Each number is 500 + 50 x the weight over its row's rms, rounded and kept within 0 to 999. Layers, rows and columns count from 0. Numbers have three digits each. The size before them is the row's rms in percent of the matrix's.

# down: layer 4 MLP down (transposed), 192x64, rms 0.151, rows 38-104, columns 0-63
# gate: layer 4 MLP gate, 192x64, rms 0.308, rows 39-105, columns 0-63
# up: layer 4 MLP up, 192x64, rms 0.31, rows 39-104, columns 0-63
down38 101:481442543626546487542500497508466499498570481604469473405589610527554495507511503408478573522485494418555516527501479445503536525466503501575426497430513550478459463502398583449509489494472585
gate39 101:454476566493450494417499451510386511506524508495463533427451511522516427486538526473459536476403533545507492500576497492397477611464448473474415494483412534567405558515528522426395469458547477
up39 102:519466445471548523643547571509553457526414468451487425519535464505464559495521443560540453518586490408495541517452548464605506463534582507553516500524537504468534434517476487545599539556436575
down39 100:485520559469575507516539485481409514460517526585505541396516563575528480520495477489393551493475534567519462581575492547570409454508479490407552547485579528548532560385565542507532547481524497
gate40 092:571475595532456550416441560518471466525462471417411462562541524509468447497408485541439470519532543577382482530489435481493494428448533511542523559416470512519520410468563448541493483589478503
up40 081:531476522484471485540519496498444389456459538457417545544495493449511549472507556597477539473415481556512458472475430542465590479404504504544518451423443500502576416470568597447468490465612529
down40 085:551525535510533473554532534470582549516484456546529447444560442484431451471585503463525488602573425562439450489498494505467448542558460382472516615472475500570552485613471531484501494564439501
gate41 114:493482527514430465528542590604414581480525513535495547519670459510511460504530463499570540494458487500489507546519513580478476427478353521476523548449417533436513531486473515486575542471470465
up41 107:548519499499530546471490488527532458379413521481532367526399495498536563553479535503428476540516477506507539512426408470502483586512556416523439488510516473510525459505601495550536446428428596
down41 100:423415620463482512436543487551516421486505490536455538385471469429481584473428569518449485518482459391505602477423502485550444459523442557491412472550512482516424528500493495538499485475539469
gate42 098:511383576511535480440468523455485523570562410544403479465535519434549471590494466494554507395457614509433453560544465438527455515480516526455549498503415440549502478509555526465490438535553480
up42 104:463556525415452530484548548599484492477432567463651523554530447559551505417555497521463523525485451514442510508490592517483578503529467476579408513556534499423524461457468487531553599488536505
down42 100:421554559466486523442517508505495536558528475546527489490498569521616568457535485439522427546392508523497379479548589533462462534419513463465505426527530497504493451452472466465571481417379511
gate43 104:504559516506413481577372422532488503517478501547342465535482483498480461519544454507512464494479537395475407558504533476456508611469542455581510494533572534480522489491516420437458514551442495
up43 097:515448452433568510474622510455534532471624529472671557510524492466453522516469568558419473483467479513495506570492498559548504490533437560478501465544484526487420481547494473593527502439530563
down43 095:517490495499497489510512529477483576497503452520357513444522532434494535516572532573546438416447575400482428531448632426438473517534467552478449452516485519498482511528508439396520439431474463
gate44 093:546549496465491496523526512524483497524520576492466505452510578445544472444458535545454486493582471609472399434431531427524421513434465471562561455540482446533622502397547535499494389506559503
up44 094:489512498442494573501404495469557567497526492479377514503504496405447483454489499520537461526515565616468494388473532487502485458473552620550549526543484524514568508426588513500499553566534399
down44 100:516540513566518539499423475429655552495479506535596477509571474532536482530481485459532565581503441561426531481477557472461464544493545607462533547622556524484438491492517455519557430504445522
gate45 102:455458563504417538466445531515551476488504479585517512511471539537601500530495517476488484452492550590486582444499419485551550569540535495485488477566481374506465499492589451515482586451438355
up45 111:527411556537553556471528607532413508552493468448561520515608449465561507546526515489587490540513470419508556560523505569487602462412420432449552502544511470505477508508500536477610471516455512
down45 104:546529508475500501439374473566447575561513440496525506459435553554426520472579491486409514439541412477430470458457460487523458558580557476541517551460454539499545441599468405512478489463560477
gate46 100:476514484530481491516445584527507477481494574513497567487562511449561568545425508496532416477497505531492451521423479550497502524504532535526595488449571475585574572469448564435420418412502361
up46 104:532447438450468464519613447466518514479431504463567524505482510580493482515496443457484492589528540505542571430564536439515540492542531485491419527475456544381454403591432536531578574554530539
down46 099:507497469419513619519568519542517553555556450438534409503529500548395532456519475463456477444527477555530521507489601463454452465560539463492471565568409535418455435533578467503562475452562501
gate47 104:600481518498466572519432504562493457548576460558568436413589508500506495583525505471500451462476551518535513419484482554440640598479505433469537462509562509422506501540527430427491448478509494
up47 115:454479518532498425473540520441458477526408549521371532612453590455441470475474479539476484541441459475519508573548508503496462513498553533493463562439428496622487468430418573582463461503468488
down47 098:481484512518402492542564448515444536531528537556453479444495650434484521426430433497482435525447487491456515633487546608494521472520436494458449525469496474534495381432481528504451454536482507
gate48 095:505533450454517490504432527477471459533426545494546483520432518566505468468628454528456540478562515522497476447470488503571512469527572346480500538471665498530456411512473456425456496518476449
up48 096:439508509536541472416458473476601380509481506562483459515426547520540499545604382528449484582556498469540445485521455480507572519568626492441454452468478538534500473547457503544536528487544446
down48 103:581509558589476475510480445507469634484512473431453516430558484530477534432440555484553542502429445489496392496492529459519444537463502503490498450506493446442574603531485547571414486468484609
gate49 091:504510536510532500458424449477517500529488442556534428520519484431535595431539509570517454461476542465364551494510522493616513537568597518608491423482517543525452528455552502480447584539518423
up49 097:457531506490378539544392506473537538580535454442538469560526544480523511534426483512538450434444503469462549535378543435605571503483545518538543482547442523482490431550442467534518573503569442
down49 099:468532598470460485537505504422491475496427465479441443555554513392415450500467539484577459577469508527430452515558543528541534618538531476551543453468431452535435553513526541414535536550498418
gate50 092:483459497464375427440452504538537570572541524499573475455501564572559462541458514533461398443488478495570482466496525461476393545540433515447513570512478516515570550543422564555463417543489542
up50 096:530511479502504609457464458537517505377557505518413432493486405462458538585534507508554489549487545459407463590473479589537504381522484530479481496531465425494435559471561442519468486523452567
down50 092:474476493560515501510545439529470529571485499494599465459505578456489580363543516512549490468475498541535466572366521539480507630429514513459485515503495550544645523494504483465500534442543530
gate51 115:481516444427463563471436544517491513541503496446625450578503411472560577510549470515430535473526500529547536426443429451428599479489555468509467545541549489465528408538525540548521574431440464
up51 127:518443579546527480528586457530436487448556530580441476451518611532475437494517467525567573509431496445498430533538538512498445553443452550421499490414463526586444559479460494456427452533559569
down51 106:463418496530537547488530495492388449477629572562479475502488545439491481476506447608565507497448493527507491531497518501435476464416425517413489496488459401601567419470410507489477506553497475
gate52 095:510447498521492409490472411387467490549498525499457526558517532458446520485557524474458446501513484441404483549500429475481435568609623459390563508492471568531522452424524495410477505510530487
up52 135:454492547449484516444545539565526496582533496570569563457565475508556442510475551475534505515434517437539508576508480511542551510565471496579501492484512465402378508599514466534598422544599549
down52 115:415448491473474563529519513457484568561592513569569489491485506507570400504482588456463426566453502519493440546515586508502522513594408479486487404542446500432475444547540590494543432510514541
gate53 098:405570514557518475450431536421577431499473477437444480454485522437455509541428450514505465461476517537496441541484459511460442486441553463527504534461491550562618506510438555414516405572594449
up53 096:582477533463498500545546439507542511396473510534455459540457485608497413506488534482429461557527606537527504440525490504552587611534568482540470486459601440466423455548572483489430479514471525
down53 099:530584454470408493519514468534501542567533470474506446497427452456489486461574484483493522540496586513595530493484612461491444481568550510539388491513518335494425411503538525490476527553464519
gate54 093:436521597492407500463432442477472475542507589515487571537551560506498500442500521463557534484477439422591446506484423525468483469557513433458500457521587409529568561544433546531566416490524433
up54 095:455435391469514506467546528534503495580557408396478505488457512551513449551556447499381419465564526470467400565573514502558495488461511509497462512487480512598492577470488514440400514515490448
down54 085:428559623428473476471560450543421596480520461503549540551470487561439511466522582441542535454404474510564475512480525513493604520487572583558547503505537515544494448447567539472555465503561541
gate55 103:476503511479564591523508501458445371556517517503456425517530594470507482564479540496499548449528543468491485462573531547420493548456574456485456377478478554544577624430487489455473506548478441
up55 116:565472449506519509495398480460493583512456481393524561460490458450509545427515520588496506470463472613418562494476492473648486428495508443508463555521566495464416451551512503492526434450557472
down55 112:467509489492499602454425506556475592461529603448514490566514496519497502479504561582502507505477502492471515423425492481491536410502511501391507544444518603433527448534659465438496453518544463
gate56 103:451483527530540534488515456625503597457491478537514428525518387595549490509504511457569553583562538450551503529480445494442482519498545466466460563518384580458538504405466532520488570429531503
up56 090:466594468515391528539520507452467547592515496450562565506614512455484559510489496567465430498497548493417444518507548466527389487514429531531457504622527389501457493551483491542540470506564491
down56 093:508524447439544480524544400580459654552423536549551468471479425533483463457527461499515524521483483430522425508491549548428522537552572453578545556484440473529546498551533529501433529441453414
gate57 105:540495547529509498527473497610441502509561497521530427427529573470408527581499469509534574461440515504476490529415608554471438576500429424529559553425530465455471539464557507393448461485530462
up57 093:502482545468532450577499467586460503467609496438561439403547532461413498550453442468580517443520443454486467521444574499458465530509447507564509519486555471440427531481609411424457514486516453
down57 092:513527521513565473471468573465510444446519497406487579492536452595518401510509509482550512556642487491533527392545541439517499466606513521457461467541432489550481453520441525601519529493464577
gate58 095:487567502556569609426535490479527516427471415432522551575519489532562497428485450433494454483571544540466557469612457473438583488493551487473493489498579534533482471599564520501453407460483496
up58 092:526474500550513436500489549459516433435484645539541478494524514412498528569556492511535520487447532509484463549371523515488375480586448542538500503510466489464543491422447432514549478489514635
down58 096:557558472431539475493550474519447580481535496464583500604513513514547462363432453458492480551507545512486619472524524437462518516424541474488584513510531454550517407506569563601522542533482498
gate59 099:502408538425536432580461497456524543571529475530429393527497490478498549492527602568510451479559578486535399503567496511568494483509557520526521573481505496384483466552516594472487459489443423
up59 106:572605522448381474490451485505423516449493536513447557470429604579490380496450456522519472467441504515401625496524540501476582597511482429455509529467527532522499489498470490529484517497497502
down59 106:484507554411398492502586483510468502566499541498476440409415562529529449506480530490554456464553567427520525564546559517456582516446554472508481602479533579502423494431501552461570465482530412
gate60 080:506446484510492536440560565548546551477613500473529506498588488473475496511552626585495567540483512497440577497434484428561462563519508553487442472445407501471519410378478520531450454503467533
up60 088:438456455565489522479548497458606543460569566486494525498527439460428549488590600557498523525483549479502574483438529461549513531525530640528433486527430484530460441395487510547493558486411499
down60 083:492516532511571439513521422451523466483418454452534562415526518477386478543513407436477522448584451552493442527544445489630535566481532549503512559504496543537489559615455549516515525523440527
gate61 084:550492487543594434518601518444478509442423520496540524427529496488528422555459474483505489486483572503482476472547603434523464435623536455431434476566482490482549512437443412529526459520557408
up61 098:552462503392446491530512451533454543540590484521511523472508496468437523430564566564540604526530463507538494539475424505582533531474445470597533459455545550429416455522573513413415506492446554
down61 087:513480468554530498544532525426504603479565554469479467528507458443624423444543545585507508437436513469530510539497534518562532504487505452546448435452544536418466393390576528447470494494536431
gate62 101:482426487477513527463513532535576586509544621566563523388545427475516581564515544461496526504454539472420472505471579522604520474585467595458479586463419509471486534510494497508518471434481507
up62 098:490458562465426563489561450536489570394466543497536445515570557464429498448480535537467576457558448574493530495536495507507474390573449582526607540460541388453472460506488548540512557513498483
down62 101:504473528511613363485472441521524476580492469499512483461450485513439459539528539456414539440504546551403489544556468495542565537587515450480459472493487431462559515387400497494480576499474433
gate63 094:471487458512499529550568504544518483555503524503553549444513433538548591473546559510512445627472529458468390479489528465501492463445601480528489551493442350592437522479454553559482510571522534
up63 098:624447511564478534568603537555483471466448526523491447485455523543509505413432561492495542605541499587529430495483531474492556563445527459595489532399511428507508404447511480501541487497497559
down63 100:474566442512559369552347494510481487429461454421519451452490498526476423517540368497467524454448481475440544505573467513470522507506485513466519503471433510465492606542557488516539495587538477
gate64 093:502567491506480468434580522488468464522457501486486320392489601536519556521504505559460444457465574537542534499520487439587458464464528466507487556463479572576484616516446463518460477471474520
up64 114:523480578466548510542459396514501473484527503549468388433502523540533549533448511521514431370425528515465460516529466567491443469486520588474466544424487448625446526547488451455496420485535576
down64 108:532515537523524462437485405557457397512471589589456423430472536510531482541461552476471422500544519577433522553452517425517504473516540533412500493575476455547520599523392491504434539437479525
gate65 109:544486480619562450525475490531352475485530576569490530529518498412488584446494560414541505431584411498568494551515548485461468441555428537500452512415539515475494453461487444534525493495477536
up65 101:487455456639563562512495504569388499512477487444604557589552564525471502452543445493574561516563448481543492448555547530569475502522489515382441477515558463484482457461475522483505528562507444
down65 104:457524539554509505546391513443572544456450476432483541552490582471522618568513499494506460523399564421587600475533514459535501527480549489523513490548497500441497515411492549434507481607476433
gate66 106:450534419461577456586506513509571523490471497569492521559499413360451544510488492466456477501515456486540465532454550573500501525556505528568481474529477532414484362522588480525556563408491542
up66 090:384498429505529466555475443508538499485389449588542509544468510362420533548466494437498538545467528483519535476420533509545517516572511480519555454472483437463461401540521590516442526473557436
down66 095:506470468414493492497419549412482443515432481469566576441580541489484483542634478451506480486456440531535463478506458530488449584517458449533503321522454502517541495547530506486496525551425454
gate67 104:435518546443372508462554464482467560553593401502489505506437457502557498502529486422518440457496620461553449536554450499413518498509492463480486526455490496520487554453398421546507615485529516
up67 091:498386488506484491434531490514590426527479446437459449412530527513577500469570590555466460497478500527526518489548547427476528557517567403498562491447528522601471583530617532510547496518429511
down67 093:530510414571575534574464577531520453544542500542582474550569555468516623568532508521511498545528545462447582453559461458554476519352552498513570441526491523531484528494592478491492531497472540
gate68 109:535456479507554516558436631535494514555474435400548484536548536469611532452497481521462553617455545513464498466539481488487576533445531511593476483545520468568556475503585605444486493526528456
up68 095:454567473472536405508528441460458456546557566552426502481488488409385527531568484499435468448432473516560462479509482501580457519508499611415506479478434441603436538495533464539447520459544454
down68 095:504512536537444570470507439530447570511492407361484508601512526519522566380499444498524518674515479423487517482464504523483469611468504524481548508493506476507469493537555572460477525476519483
gate69 103:577403450562563519450554556524525485474426464464533466471525550470620480568493454489453479579447538561412496438505455572515570556473507410489461491501474485576535515524526623505492456562491459
up69 088:475477497506503504385435480492588441506406497588551449529500517550520409534483533410565520488443521516501521522513452517482488539506565486470464495492430351536438522570591516558536518608470490
down69 092:502593566459525528506465408516475512464557475536451587508444405525403405498518481550562531450555439468456519494515463421524508545554439580533636510470515506563437556526499430524525509505550511
gate70 095:489445471504521511506482451479519498522604431571547516436437562444465542602594604497547540493419535497503397522542519516580491523580512490461468508581492421478548394450493469509490483473414497
up70 092:499462438448548510434568458501424518539640434530599503376495522492483605493559566540535510565490506492464463464561489444532514448549522547438490468420419480478493435531431487504504569514505487
down70 097:494475577538487472519624466505562455460494512494560507581506571524536428453394560514479485527511534504491491556494516472570502521473467494497546513473459389506460622563437531523512638577532442
gate71 104:501453511490548556492523602405422430514477507479478322488497489579500505483472468464477564590466495523481527472550495515501476473443525524444429462565471540567532443548538510598557486538563575
up71 110:498512459518465559519486526535490546578403500393501532564524543478554521442498424530499540512570442431491450471412463453533460503440528485481412535610519426488626530597554489548542491451510526
down71 110:519513488535595529495382544514406478572500576491624576469516482456492560478477493527545515515510495501553426470479539512499510445382632531528419584493496485440553470474496524507434479501475562
gate72 093:531569471470529547530557447423499506473460509610524510576502517561458462427544450428604522558568503475516441459536479540505488539456515484521378523506552481445531444525455501442408509417432407
up72 096:541512555552392506495430489501510482554496423527397499466528459468484398595459478519564402468505547461528509446546491434513515473586550473473535480560402504436529468442452496561491542594515423
down72 093:428388446431547418517493427384481504536490534535558470572450518463527556435451539488515496554491561561517551528477574544475519485457517430504414449533590527498526459451487478460442527423413462
gate73 105:472462524536462491462560572556512535499427530485531485422537488464611497482493508433478456520535429561441472417491538551417582477449408475554510415440480563414480478518605489444567502533557539
up73 096:423503495519524480511569546562480495465439520449494496490552493521610469486481548433534507508502436571512501382440522484494546479495423453543499420422495576384435488512621526487521553524600449
down73 087:508480522464519485513495459396541480559477474482554560622495598518458480507490488563579551504538433438551566453537500534530356608567541531535535532528480486461465534472429572541429531496463507
gate74 102:402511476513484463412577518454487555600572492512477523443492406496516557544402572510569483454463495546505430511496508555521466415512499606504608409470536507451414509483487495484570546523512493
up74 101:479487482540561444525491485633530499507537502408470439506550524493446499431491544537428470600427465454454524475554503582514557486367427516511525504467539519562500521599504441466518427539546422
down74 108:493521542563523430542572532489509531588496436524493612377534438508542540530487491475498438413448543512580505583456475531554469519480552556569579496509488563460505412382551504479558509515527502
gate75 111:548421390513581551580541506470455558413507517505492575510427513445493530529472483415521552541499476496537481513528543536458555476503486541517608451580551534530555482374477484470457553428408514
up75 101:479496527514455480536427449563598396499561406485608463484486488528608524555466449480541472500517389542492501478424478445493554540471534410470467543477507464488497479456556614573479561486528510
down75 106:526483520514570459498521487471419421483522557514470430437525480426508492417555526559524504485492525679455472502499539460600537578555530435504464499518415399525546476476486509504599459544470517
gate76 103:463461528495536445518528546401545567490565465492527482536500461462474422471556519528395431529451458486550488565578559457339508499451469458412538506467442540498424494528483529414527563517556487
up76 104:488515481445501582576446509410521551516417445558528479561447432557516391566431519556474497565452471532553438551526510533340449469498526498451461479523452430456522456486480479552460500466550485
down76 103:506484502530437499517519486552438471475477505442536559512526504562474514528477497441512534393517508489445405490484414495636448497502561441594385509422417586515525530568434471531487491502421561
gate77 106:548393556445573477493514444468493470550455492500505494400513548431564491452437512565489433526495541519412459542475535617555528505493430443541544543479465580467492516445569575456509556514602457
up77 104:488476519488548535472522503479551432500452543524423425470486520519514447551420442512555428563516572455484467504509478588522393484400453442536523558491540561552670582512529506506488569479523505
down77 117:540536516486553524401525555564570548473469462544434481420437417468416540564494529501464542474507545451506509501558403494509583563501583533517396478479551470547522484476475430428592424513452491
gate78 102:451478550562539521455390495476439504508519490503461393496499569411535412439531538491498467546409522424528463467610476511457468565482451476434465490590483455466525487515515452386483553483436559
up78 108:560489494546508518551440449494558497504496469478505443597489531501509451597534456565481577429577557633536402460420520514462461481532510471443510541507540488482551499439481487504424442365525452
down78 099:419481503508545487503614443531460489497459525510462514521476581516434548519462470530640553478477536580488474453325496540514536435514491473503485464503550520497591384506551474551479510554513466
gate79 110:505549528516501640546441468546479523445448465485493393557523435355485518493501515422513504536506525480503521548526521576426419450529600521480541499485528408448523479558518460498594488523554457
up79 101:480479376505489548499514541516541487535514487402471483454469416451555549511502424561387477551476508613514525446507415470560505507518542455607511617479519484556521468510487525409504556570522507
down79 115:530555475441497440514498508484547581455539566524525518538473542479535513494509500557500422583547520471542599388497576483557557470414543476552555533467612573545506545496524516485355435524494510
gate80 103:513423521478425519433550601504530490583475435492478515465626515484580488498543534506522472633464385480509511541562500528453517512524561434502578500551496512458523473468563538519581444567435502
up80 093:478563446509571541525520477388539506434441535519484506575476491475490472512432476464482556548628476535566555479513553543455607493479529525538552465476495423411496497442587448495463570476391457
down80 105:451514534575521490466456440489566591397432545495509480519411528495429466526551490541511466424561535503543440491373477480554564504495472519544517548456528540502511476593503553496408547508552623
gate81 108:511473541481515526481440627541491444452556558495505495491564485457493546442524529508473532527377579524519533487451494470536561501505470610590560491542569507479455480548604531361572479469509479
up81 117:421555503657482506514481456481634431560469536567489536498414468517499352569507527456500468468564452473522481511545459478467519510510525484491511478527526496524618547414516461517451481531533500
down81 106:459469589529529566466470484447563474495545531480394436475511527395418499566543422501453518477483490467494590520399519441529507483506451635523492524488485485384492518488598499484492480500589517
gate82 092:528553446447526498386590528492478581482460533519533598517543477437444530452404519535456593508529546503517561525492548533538556391514520550561544493567544469492509467481526428495523495491506357
up82 100:550548446429457505456630530531481475522536490504509624488489483532460506459471574490512545495637497493570531527509585491574534404507547521510463440535540495504502481453454425551480524468481364
down82 099:521563521542402466466606428567479396536450486491449555499507465596514508526469483497397559477640499508546477448545495495570492528492532497457485465529466557542469593564549408520537466527486496
gate83 103:462532473444488476489553442387622516466547467536528473461470611507475518545490515527537533419409391624553497504590542494468482447539504459479528500506567539419560494473536450498461500450496458
up83 107:496524506447499498561501576493472573561552504454502537498506526567475457480424523477494461445488441623587543469424522450431523488541386528471509492428555597418519598513450478437484529454492415
down83 104:538541470481561427565449550479471614437488568451512593545431502473485463481508529460486500469473434553494554382454513513515575521514508468540555503429446542423459432550459429449619486539484494
gate84 094:474357447500517420451472501529599446592586498508557491432492555513570501508510434478467480511512454572452511536557597469547519530466582439547469513508541511419523541540477540467454516481613506
up84 100:425460539497563433472450458480481447536566494409681541572566466548487453462548437489482514559515580510468465597411500407471507544486540470485499470481482583436456532527487508478521515499508493
down84 098:531534485475456572486609515569502474503449532539430535606473488444510571499527621509453540441520487502509432444437524454422401450498562567593506506453488481527550468503489406449569532492487551
gate85 090:580556426468478532544458557454544583424481593578424518444529493426468515439415489455486458584486550496498532498441483540405485537603491564456527477452513502517515513512570435437457428444511514
up85 089:370556528548478521448497450524448560562500510437500490477511485432520541568553491505489515429478543448459451478553450492566515562569463558548543504553571469428444525498531476539625462445607578
down85 093:502565466525458598480594537449471556475528512461500471521520535462479515435488491506509451517472619494536527590409464524431541557639468546431531470454555532436522418492600501457506453452537525
gate86 109:515468460444422495422543515470559579499541477502547592546537570648456435525478496519453500498544542593537552464484587441551503437505526453443418550515440490506536544526540505508529458509443401
up86 095:469511522475520542480462468513501466489509465543450555475596486461458573579471503579553552575459455448442528508545595567547539396461501565448552544576534451534494519498532528557544372577549442
down86 095:432459553442412443491474490574390567572454488489452470386551530532525481506561483553478504475497495633559543501421514522512529573536574567490504510498444562546515568533587506483489493445474462
gate87 112:457463460513442513418575497509478483366528536624482521529502545556498638594546588500416534525533490503535549467406501511516532458489542481499477510507466489510552517574527582510543520445491426
up87 093:428491527547530461439568602395476528474526495504466538514509457503516561420534482483480507511532467519600575411492505452400652529447493583471406492526460541487504498519476455519514558532436462
down87 094:540499472515534402498505529505537470462480399511526475487511562620426419506600504512466608585451484532463453436537518561517546432616532595426514503483475520454536498502491417551502498509454489
gate88 099:451634523502528563508506401528398574468452496448534440470529562388491491493422451543531489428468571470483432490492464503502463439443481521473522521492502451471461615464491537418444557437503489
up88 101:516469404542575489475441656524450525488488522602433550485477430514461463527404488495530485494485504505491556603532491478513465522441520516636521502420532412526491467511579462451487467535539511
down88 104:481508578510532399381476529512570565512539487590440519477548477417568435524550500546522542397452512526532553560529500550504526487372459515590579526462477483555540524452532528461505438490512463
gate89 112:563476418535537467456475537468499475481443498407502508428444557514533564450400474522472474472488477633482564522490465545589573513448544507554517510476584513490536499448601441502465399471581462
up89 110:486517512498569640549403439459530530523525411483422430585453506451488485450477498545552562498558512498459445417510507454475428441424509456535390485436507565493560527473533523483472581500474520
down89 103:543564461512559529483503457450453508561460477468379463458491501442536450499454537493523621459518556589468531523449480468455543435434533414408486499620469503515503460484419458489505529473416419
gate90 102:442434554484462525511508560496448476564514499443458521376528504462565514518489507352468479559487523547551457492528508421474553555499351467446481512521441545557509486487481557537588419494459549
up90 096:432541485488495521541476546524536500564544559384474570577527522491545481459521434457486520504513481469550433469511535418454485460449504504369523514621425560429532520523428496485446576515391519
down90 097:484498459480536536408469523442488465566537569473442584432541400504510477488428528480469424536526484549565392433450448425568444554546470478488435485521497399469612522515430495495532476523482539
gate91 101:430549594479472486478606568479485559628464565416487488551560512433512495470519506459472511476465418570377525478457487589498522536414491521486576544490515553448497540493524535453478453428535484
up91 112:455574495481453499467556558470463525527491485512549463566535578393478513493462565443391487483414422572397520418481488575511505470539422575452444533489461476511498451470442511514513505539582410
down91 120:475437557539481497455552566411481549572482551448500516524602568546476550513457419388556526519478421545454450450544429579495544505514522577507536546458501506411520559546529522512456516419512421
gate92 108:565517503506469537517532493563503515518448493552465463497494484524548430561415488478507497462462435446473470497602348596399496498488516445487504473478466502510521486510460467469475332536597568
up92 116:555511576542511595438522572502571531523411480602440425505556494506472503579430528527490536534505562493442509471550540523464519500431527464555404582509433482522466480456528518435473401608514485
down92 102:519607467495454546483497498516522500419472450461452523525502503481507400490521542552448563573469459560497456492493584518524471515576498373544558491519538426523566555567590463592562547607509513
gate93 092:472561423471431578557528490472479494516480509472413511524463539477517510529469485562439519455477566544570460475517468499421467467505457481408442446386493541503493603454471415381567576423472500
up93 089:433582469420454519483529519427501546484448467485405581549446478468525537511486509503467479490554598451581441510535507498493492410529419542454560478403502475501433605443526476396556488439464487
down93 096:534586472461440401434464469609498553484438464399438551485565448523461504516554481432487541533581472461464537517532469456593487509573545442559479500491487413520455588546432494489565443484520511
gate94 094:554461556534437477486460523628546484496550470519469493473551495491538524412492614509469478518475471604452440542487479562490615445482387488542530555465519622531529482496528553505569533545467457
up94 080:390522522455584493544513494446543544452477497394566519510505440529526498487580401473573484441486490433523505572483527477491449579425533441434470448507496471520459543599555502439570436558511577
down94 089:485470416531411474469442512495618532546529444565496442550576573523538620491468461539520498557530501403518592482546457461518498429443467508427513498459541493508426425424522491483453485419490524
gate95 081:481481521524430430500436533581513382507411545578557527467466481513521522509500417497536475532582549498498543506454511566489447522429444465608365565462501538542537457449557564485570507471525498
up95 092:563497523405491529439541483434542513584518515491427422503494482544479527494436579445464445495527495543472575421558535499481612502617554521462522549527495522528412499518517451515478489611399442
down95 087:402483472437356497486521530548532571491492471538575527504448625524549550497499492525539423371531564514476554574498557568475476503396545461486498507468532510465518443459510502478504539485465415
gate96 106:516463558475517451473429456527469395547541525617499439541468566570525461428446458450563506490584481514515455493501474480407483474519547423516476438485535499513494377520430383467467479503422519
up96 108:475553453511410576443476566469602586527487466479466506503502473580460480501447493486439435431452562531454522516443480434514437491528458422530391611461429475516540538583510498550552558458493464
down96 112:533591488516455466506599526489541522503507448558485521579505493609524476496500470496570491496416438547484544452516468547496539589416537553400470448598537536520444584498588596526538454485464531
gate97 101:498580485442504534493429505436450557525465417459486497624479460525498442555416468433521405515448489480495554556471452461388510523398569433465479475514548453479559480514457525567516460522571564
up97 118:386550489520543457500567539417410478464508531401486467499570446480504591424513447514446496483509497492483533548475401486408488525560439569462526468463463555597434523515463530545414514509570528
down97 114:493585479451547517566473493458327587419522544511470543541572489542532499510510503422431447454475478437495473473519509513410575548473567470485542406457491607554529490538497470527447473462506513
gate98 103:551529568438486489445476578459482547529526466566491479574508442560462425545481504483464475525330488445442503539453546459566453526448583514468449523461479410510525549514534531533504385547571492
up98 088:536561482467537536590461436593436581426486550389533458582505595464463518476414483506580571536504482447467508490521518508466519431448457531425488528554526452531594475578463496494560513487502560
down98 094:472513498524547466433493482543397491513456505524510445483434504460583520542513546510616589463618519559498498474471444488475445610433398490459499471494509537454457485399466514479488627535479496
gate99 087:477447525524521527471454621462415598386505613533507499467549526476460522458454559441476506509442578481529552535535532586485525489571463563446515449512476467530534479454422562495556567472545426
up99 090:515534426473564462515545456505526450631517502517621552520535465508473496610522439524475485481466436627436511453446518499517607450512421507533535457531454522525501540507558434519549419440486505
down99 088:568443526529462416472591427591445434525488518583555508530536504481526549497465488504583451502444383477451534503442532499394489450491503483517547586473487488434514542509590482523406461415536492
gate100 091:456516519421483521476552542440476602504543471592519470451489472540498424556533513525449461403499530571491483552542482506426519614503492467473526490386408560511454483579434399513511494434448533
up100 082:583426464528520424520533527522509449526474635449437470524469532409525606446496531507496471598529477494542597498458501539549546461480460524517457567553597479452564489465551524476484487588573532
down100 088:476458433530478502509665475472512531548529542566501453516473535575474513431462522509421511481369566535491516568577497496397451494538496503448415473426488545521454510440494447447506406495471494
gate101 104:404401454468535529433510501499543545515517496477607586577533468478506484544486486501538498471437428506492542520445468475525460406528533500344462519530440513414551597492429550504480524444507445
up101 107:538549447509479485472450510566429479411508428456521472460443462478566516461582458462478504438595518546478524440517480454510483444453493553571589558483530479520595414372564424462486491520429492
down101 100:504449425534476578498457543471511535439530573495606507547541547516633478411615400447487475522563490525509573503470484512534523441453536491442546526586470558428534457514499545525510482538432542
gate102 091:472520532541497493440545573496494462493436415515501538599497474514616511497421449590534544523494514451490458550482478472452499454490582496612490525519473526493532542555647547550491452598510580
up102 094:554530587466454479460508486513467492508475426545472506616487478599558463407494468564488460424466514515491440535462520417443482513449527442510554522429478613505477520498595406499474545575522588
down102 093:529551487498577519535451473527563456437471507439482476439478455559422485540515541459483543531587441465435520453531410447572465560581451513443424485509475453564404481529364468478516457451490436
gate103 111:599475478471539463497513507509469525440545501454508426532492509479490535455499563594384525604577582458583504571443403527505513547496613540511474552563541452570467453546551518453461509531531474
up103 108:531447553583427521499529666543424491529402505474514493510536438570533546457545512574491535513532485421468516508451544501442556528435480436532455539437457524494448554502465519501547509476402405
down103 104:530449445573504587470513483455437390508497556497538563525516551522497395449565571412564540444498524567452513501522526514604497454539464530442517408450430480526567531495480503548568441548490432
gate104 101:453539510532371488490454380552534545519465446515466435516469578455573450549524397439542504465599475586532422470517489503488517549532535481434566555450544438500498501437523550478491449452437510
up104 091:459541566545456455499491405535466520486398516492510454611575482475612455472493436469484516504619485500497430479478508418526475630452513471450512559439524548508450557491546509503560436467454537
down104 094:562582562475642519481432578483461574474556412432491499386471465552476594504535556517475467444479549492493548441464465454540585498513479525502553437480508507593532493507480485527530555560546461
gate105 099:504526415531468568467486497434528480493494470480535580494457418461480475552431515574423558475552555567502519567480562501442555337479538549469545567590586418465516474540527478499535532496510542